Weights of a small transformer language model.
Size: 25 layers, width 192, 2 heads of 96, MLP 768 tanh GELU, vocabulary 8192, 13.1M parameters.
Architecture: learned positions, biases.
Training: a variant of SOAP for these matrices, 197M tokens, 6022 steps.
Each number is 500 + 40 x the weight over its row's rms, rounded and kept within 0 to 999. Layers, rows and columns count from 0. Numbers have three digits each. The size before them is the row's rms in percent of the matrix's.

# up: layer 12 MLP up, 768x192, rms 0.332, rows 422-453, columns 0-95
# down: layer 12 MLP down (transposed), 768x192, rms 0.265, rows 422-453, columns 0-95
up422 096:468525448563531471500547526464518461492405441470541511521379503464530460471512546518530472464496468510435536457467553584530465500561525462441461512473488554496484458491555463511494496442508429557501417456478538523562458540496537501468454491512572429538496519477502496601507517533464490483
down422 116:478507511490425484528413527583495492452530521473487479506497400536495389457509452494499472485522492425518482475438563548579540516459544489548524476536583432500476507537507515512430490542462455485509502490488469490560518502560496513572552518555473555527446499529400515533543450447466493482
up423 095:471515496493542526444536478470570453512509461493486552525491482513541444509480471507528557507514488522488477509517435482512442533485540480549470463464455480451478505516571583517488445464470544577481573489548476544418486469526539495486563509461486481537503443520473517436493528497517561492
down423 093:497491493582546490457490511531459484498511494436544507495520446508504497489522512522492520488551525641527443544501440529537499468528479472485516498611505461551516525511570534436435517517505571558512492422514480477476567490451523442545516540526510543507539470455457469526554514449595494488
up424 093:520464539506430460477492590475441547492498552440483493500482498506492455504510427509510533454470433505537486567513469518521454534495522465475449556514555514528527553522517541561493530438532537424565461588481511484462523522478621498502499480500525522526539470440544506513515540490546627536
down424 107:524457472432520502437520535473497427451434461501475484463535571510495504500515448463473458507485518484480452544476540495391557450481457483507520513504515531501442515467482478534472545500478481483415538502434447435538487553565453520530541437534477451501504477481502527508446419506583521474
up425 097:406463447502586490458486525423496435456546519539544520500469494485482444539508481492453537485524485536493559509560533509543465500478471471525561515468531482503481520483507516499451499503425488493573483473475415476525530565513452461475409484540513482499497469488505477496475497494455539490
down425 098:477460531453534493524473456563496521473568484533534518494574569485508438485489542488479529428506476460538547440557551557509527543543511513520509422512491499497438515521475471457446503489477565464501522490479452537590551495463444558433502543494480533501490589455493421471555555577485560569
up426 095:524517481428477480530536502482515417560529508501576483492579517492508496500497461573462558504501465555545459403441485492488466451488424444524515509498505454511447488444497512565439452496479392503438421515479522494647478557472472467500507520483501474443547547428506471603483508498467584519
down426 092:524470499510551407541530449476479478532499459486537526500580536499492534458460479587514504502496454541460565533544543409467416564479488525506537493476488405519472515494489472617527507514463467511437469482428499542530489538557499549479483534514527469468545474479538495553483551445455486493
up427 118:493498515538570518472502576454543478473552507503516473532448484517519509530523472501541479485503471464487496500398504464501408487546407467516475499488543501462410518483520554439452484532524388529470459499457582557521446440510497562520511474446524467475498491586523468504506465514428567472
down427 118:496431453458494517428499526490523570530495568528519537503545482477531601441461441507527521414496483538494442488524473546491490571442553491451422489530575517544484464505451487468456534493485507517550490483505473506481502484497564495536532479499530492520524541488497536422458585580453530539
up428 101:527494489496516407463528470523459473503542542593475475530493475504531474504529500536506565460571534482483448461468444392466466493459569562542484457536578458449483544529543570518481580470507489492519462509559512531507478544457546448540456530486498407459509503545512487511533446517515437464
down428 117:476519493457551494507547463440582469495535385582536491529569544448529452559496553493458476499521534501497492449480426444506531469479555476441533530531467484483455493532540500524573492472484507583533489500540517513457476516591491460519478516548453417464530501502561483568504502544487543510
up429 098:525469458487390540638542507528560487441479524461508497485440408545491526450470482435533504481485548516467567509498518546444486444475474540464447490481536494507442482517497462559488487564511519518494432517534435470553549454464491459520403506462519524515467527567493473518532578442476572495
down429 112:513480460500475466406564518510538515497492423494474533474533555514585489428475633510499456499419510513479444463524425522509468543501444561475578521478491463564470535484506472466495466534474460494496540476512560573507499469518430526568502434426442460530488531482471476524506459494487512509
up430 108:495482556534487488464535534547457482547533474451491414466511501498468535449539533437416544453532495504476447454535521531547529428462485526486537546488533414485546557523489588486487501557498550556534500585528491456548467455550492467486471493536530519447461458522528569521521465470510500477
down430 094:375496505541506529441445488516544465385502531515511475574472420512507420506451509442485486566489490541491472521476544480580485498509462449522579455422518506502565492486519556479471550446472428525441496543462477504513545475491462459501457549495472510495526492493518483455476482539481484527
up431 089:490550468436483561504477535486508533503523530512457448488551516510532530537513487509487456480528439466484527446501551587499481527428504485584478549460469490581488533550528520488518448482531475484585520450476504504490542538522510520526517453585489418519473563553555522481460485487509522565
down431 086:477493566541490531602479491482538523519493550557549457488458527555497457467511539493515462466511475505465640485483567538542471493526534538534499485561463560524507431450471499446513540521510512471465489533514497481541593577480433492502487456471504563568528532555521483573557482469538507570
up432 098:491498519490544518506533540509470529503529503542462514505497520474504489494544492435517543435490456516488552533486609531484536526495489482498431505419487514492495562491512514517563529517424502546435392519488426479502502568576445507440505490569466529498468505530491480568408502460571543485
down432 104:532535508491515501425500483489528464514497461511417458472455497479491485506411425480571507474475452510481542473404514434525471519399548495503566572470454580505488499473586534525509495546552514574551453491486519528473499470451550483567481456500542486422524467477551523471408515378538438486
up433 100:534513485466514519524511517536476448477523508483539586490525496509476495578472482547528504516540478546491505430383507501503480528437554500510485508522499470471462579547544554557524534536533471560476493497504588476506490518513556511442462440467436508465428514536499493511571461425577496574
down433 099:478514514511527467500484483537430559492535443442564480514478512461474420383543498433535546496478496459535581528483518499472533489594488616536514460495514543557530487592438510450440567427459595430519451458543470484465490505436491525475468431492468524479627595518492528524486477571527508468
up434 090:493488522513477389483491510529485619513492483597447528487486516477418444501506562563519501511519485475484521527549490507493468495489560580533470538561525527502402526556464522576458510473549435526499506530474460514461487492478504419566488500463529522569506501525538486487524521549555551528
down434 102:448489533550491512475503504422459528489430441428532452424432478510467510553572550500561488471517442500450455546468498504564509490478470517515428504438545574538487514493451498545492464518448545418592460543544462509492512472431484501540491528520476508485429507471426550553502515485469496479
up435 100:504458437485555480533521504509527525472518550501492461574549523498517540526526556467448496546537547503539444480506528530485557479479511524493532554547419474521425480509543459521469512548466471485470479604522504520546455450507483499570557555472584483486614482490520538610539492497543564526
down435 091:504513502457532525481474513492491487438526475481538500580446469481536468451510599471479503427521571455531495448468534476515489544508564522528464454450453489416497514483514505494515599538535596522487441464483483515523442523477545541516473504561473478521441496520423497479401504462528498491
up436 095:462592439481420560435483540536492400481473543514562496539518447528522589493522541499528548474551453534549465454552594500573494553465539552501498512500549478512552492620479486504482553505445576544460451566488515533501540509492475495443528542456514516484542465539495521519488523461497542501
down436 092:537565490519503522492466553508413501466437526440462527521474448577548503504532574465496533493535454510444451475538514500579468577467455479573518519491509528455574462504450482510551519356518552432467534512562511528519548493552477526575469522519446515442514488499457521484546502554532540525
up437 116:467494523455500545508503548473480503525540453508471450491532504482532517452483488553521525530539529499492520507501508476433460501505489512486558516493512498506466502585565516480478474446568508485513489532488421449565495544553550575466483465477473487512411529494462553474431516475548525487
down437 108:523445512494569482496473513432479539511525500518489484487457533497494483565511471464545460524481454503463505567510533513534441426560499530498562473524421538542561499525532496456512480460471471555542464460475476535476554528519556496497540483586445500464476538559505505534511517508481534489
up438 097:458546467421511554475522456469403522492569478455461497577535477463436531537503504512465472538533446390450457530537615530444497526471560500462496480481555505468536505516485473464465502518519463517552466556521490547463414530466549534458494462506531458478523574499467525474472508478518524554
down438 100:535537579472430527503513510511525479521528578481470558515460468479455481483580538468497531441528484558524516521506454487482564534578533529530485505441449494558470572475574524497489503607486447463537550527473505510507525487499526484431580491537468449434518492418507413488431484610456513460
up439 088:533550546493540516468441495518551450492450504554568461503556553546513474511428457449538580505536440459467493456495472507422514453409529496502435502496496522429567486538498466500466522478503486471618488523544529549471495497507426516465501476416539521536448539526556477521511548523497514521
down439 083:537473493438416549558459452559441452476512483474517496511553513560486566484536524472555550462536501442461413567411478513467529464474496519513516486531533557436566553456462453506496469437515505459455521507477476486421573440401481486500518547508495458526431542473487504492493510520551527472
up440 098:499534434501505431511496493415536582488485505459530476466531464517499489564491472560488493459423467530483569487535473461470557521437532559480544435528552534501520418543557540486510446503482576505485536484494419506489471486523489467477478519563487513474502526500461545504527505512496585484
down440 098:431531452500486447594479525474525518540558510502511505475516476545570462582446554518529492492483458476536489472490468541477469520431506501473581518502499468548569475505504564447592518396518540450462507521455471486508471553507504506495520498556546415485504407511474471471565501538505534477
up441 111:524535456526486520544525535462519441461490491499528543514469487462595441526473528596495550527450473557472537477522379465581445551533511428492503480506441481485455560467475486462495467483519531520475511532501462532451492456542445547453472525550434484435529497508546482427492482431504579462
down441 068:500550457535496460449418496547530478547552421479458496491505543536569542574450487490496527495401494475462403498466513515526574588482485481510461457495473496536501581401472509586488495560503515514441581559511513506525539485444503448489514539479482461517522524546514417443489598527486500451
up442 093:538557522523493506540553530476506523467474485466459475411504496436446546447579506412457474551476505532564509517519527532584498500481530480507568629527586537472450466509492510537495508479495599470552475504532463491486487489531540496457457484535525570529550467437435579555451567541422491502
down442 084:535470521436474485501448429525348476476527525492565491458400516517463543533522506452517495463465513494515488470502480448463487472509542527533476489413443566398559464441434530507523492532484580436520573549477465488519516558461495487500444506490464461545509450468513485594502439485507512506
up443 111:547462531510573395501546415466469494547545502539523513539482441451487545511481488489495506491475513479522484432517496524491561534578544461545539454504509508458492470455488559496588509493483431487533499464446518520500483454468466515533536507522440569536452491486485470504516449430490507639
down443 105:491410482487526519448535586468488514487522513465468531518502543567459599468528498454520494480445503472515563586471483484514546461486508509450482512518516531503448416477452480453576540507462555377548530564425534488459464541562490526411530440515542478417452506526437503495554477496469444489
up444 108:441446555541471406535480540487567499559561513452525462478537504552551569484475490509478539484418490519531540413526535448441537493481500528481504501521480458470530525521516537472529531548481512519470508454501520491475478503557485555533452444510582488492509494547488529507504593557566546461
down444 109:519469558501509574483453491493449541505468499524520534527368469577448476506536523493477492468463527483466468541515431472458478510556409412508461455456580503519528528531515487584517521515520491478473491543509473473535534508482542389417517501510488497522440433456490444465508461473465468500
up445 098:556514414467508467478485508533524488489515490547478438525479463506488553496477532512481502448504515546465483528499475468465408497503509427436429458508476474492522558490484468467521575530498502510532562525585521489542463484491466370582566541497525475598485537476522565503507499433561517520
down445 099:467483528475517523522544506557483535450453504532517510557549495551493551458495523512493436572389474497483560536476522480411527517494470496569465498468463518480489474518571521513494561513510523523517525531506396479496435516496533499526439554487477539487457495495516539586485480463506527531
up446 097:532473528513528510460478469449436509518474497620437488516511533508502433511459399523466514497442581512492456513529497503465524500512559419507522499516522505484510550506478515521561547511569509498461525568560517540462472551511463466522462607463474500464472509533522528500568533524535591566
down446 103:584509475469490513455507466493547498465487502543506509545546553548484443470494459524458525552479518458537488508464487475539485426514492521564390484434529453504527482467498467512515480477500534508553536602528520518485536499464495486540538432474437477515530498467548478509482526526502496433
up447 102:498556480538488554434426478543552528546549468540492608503525542516469576450502487565532526463511520491489592461463550442526517602540468527491480465456509452529454472499584519480475473484461535516484473469486500503508509451500519487471508508567578521518426495505548451526568451536487563563
down447 091:535478472528491482583476488455495490492481506551542417483565512459489497486467485560433512428475522520498535511458447495501524484477515486428447512569533516544542454448481433507505555546501500434483548493530532492550554476523545430482542456469525539486568505443549441509470625497579431475
up448 094:511506521563449542515526426466524509490558520484480523451516535467478521474508488419533489428627513430541419466480578485579539449460527481469444521481502507429500509495599558507496498498489451507513532477519556579535486523558483529463462542511532577473459566513514446465570471525436488501
down448 090:518465536516480486533594565520543472480498516433514505545459530446513486407509535447480420508464512481485494491451523499489557540546492515502519557493462523497444442533501537482407488486516479543522607504475480371464575543508561500546457466499507530459532545424493507505453385496526468521
up449 097:507484532493487469549518497512413472521455560517530514504440399553551484521496447498450461511488475555469521611552496462483498580485596520501538490490527528450391433506486550468458513547542517579457491501488577528509532477521496511463538521532490487464519456493513440431516477483507507620
down449 106:516491477509481419519543521500471538494548523440528486485526532585529478538510545507522444493441515484424354546503513561516439496439529499523472535490488513485524496510492546553476503480526455451491541527502521473501423477479563518538519488490532440511456528489426512443518462518551513469
up450 089:443508454564541457511500513433530486464521547475540533471599459575499514527559485459497459507507532534545536542521574482541586470483515541528504517529520489506494439467489473484460452454544459557454567491486488436521496476591443567521572485576461500516498506526559520443567505484446469455
down450 089:457489524492516483476507486531481486439572543471521437532518467552500434515423567467563545498515535528583449500583489538504540462521534441521439495539458486513519525547549563530460519557464525444546471458463506517512524538472485489438524554490513533480529600518571538439492468543464548468
up451 107:541580397553475485508465462420470508533491495524512462464540557477580428504495459487485529586510487543508529483584492441482537543447465598532481452525527489509532516483496452431545519482568510492469480561493462519539402412477453566483441494515482430425495550574508456477537519564531541488
down451 118:547510532508565500513493476499542555436442442438488438494514548507563543512488490475507538508495463504527390455464445535437480421472545501448504507544493567444555498461470495412472563504603527504540467556487484523437558468496482473517550496503473523475477558504514491531514504449544490476
up452 101:505483505482460490411402481454510507510485478534574395482469519471538507474475474540462451487517532527424577462514552476520551608476539490470518496528503516488508512474514492490490532458449486528494393510512434471547508495518558471530507482466531526477521478460510470560467482523513496472
down452 102:472517517481497525542519481524523505477514508534458513435453509524524463496372493509478477576556512523499454543456532423457409511497507494479486464523508461539528492520473540488522469510510503517467470420526500462481466517548468563427509479541467441480541492492471467469547444453464441570
up453 103:492466474486549567575479511517501448507540513553459459566555524559489532590530527469563489552564462478472450502481541531498512553464471503517511450541554450482506493562517509531484542520490528541512457428452516479555508495508561520426540514513571531412449483531421409515470511407491463492
down453 097:513495596461449509528509566415496517471519489500425476537484487455555517461475423523556505505450538517509555498501470503520516474473513553448505478461405648368528537526448467482490505514524468456539579481484495550449504495479470476488451523520482496587441429472480460472465515485518474514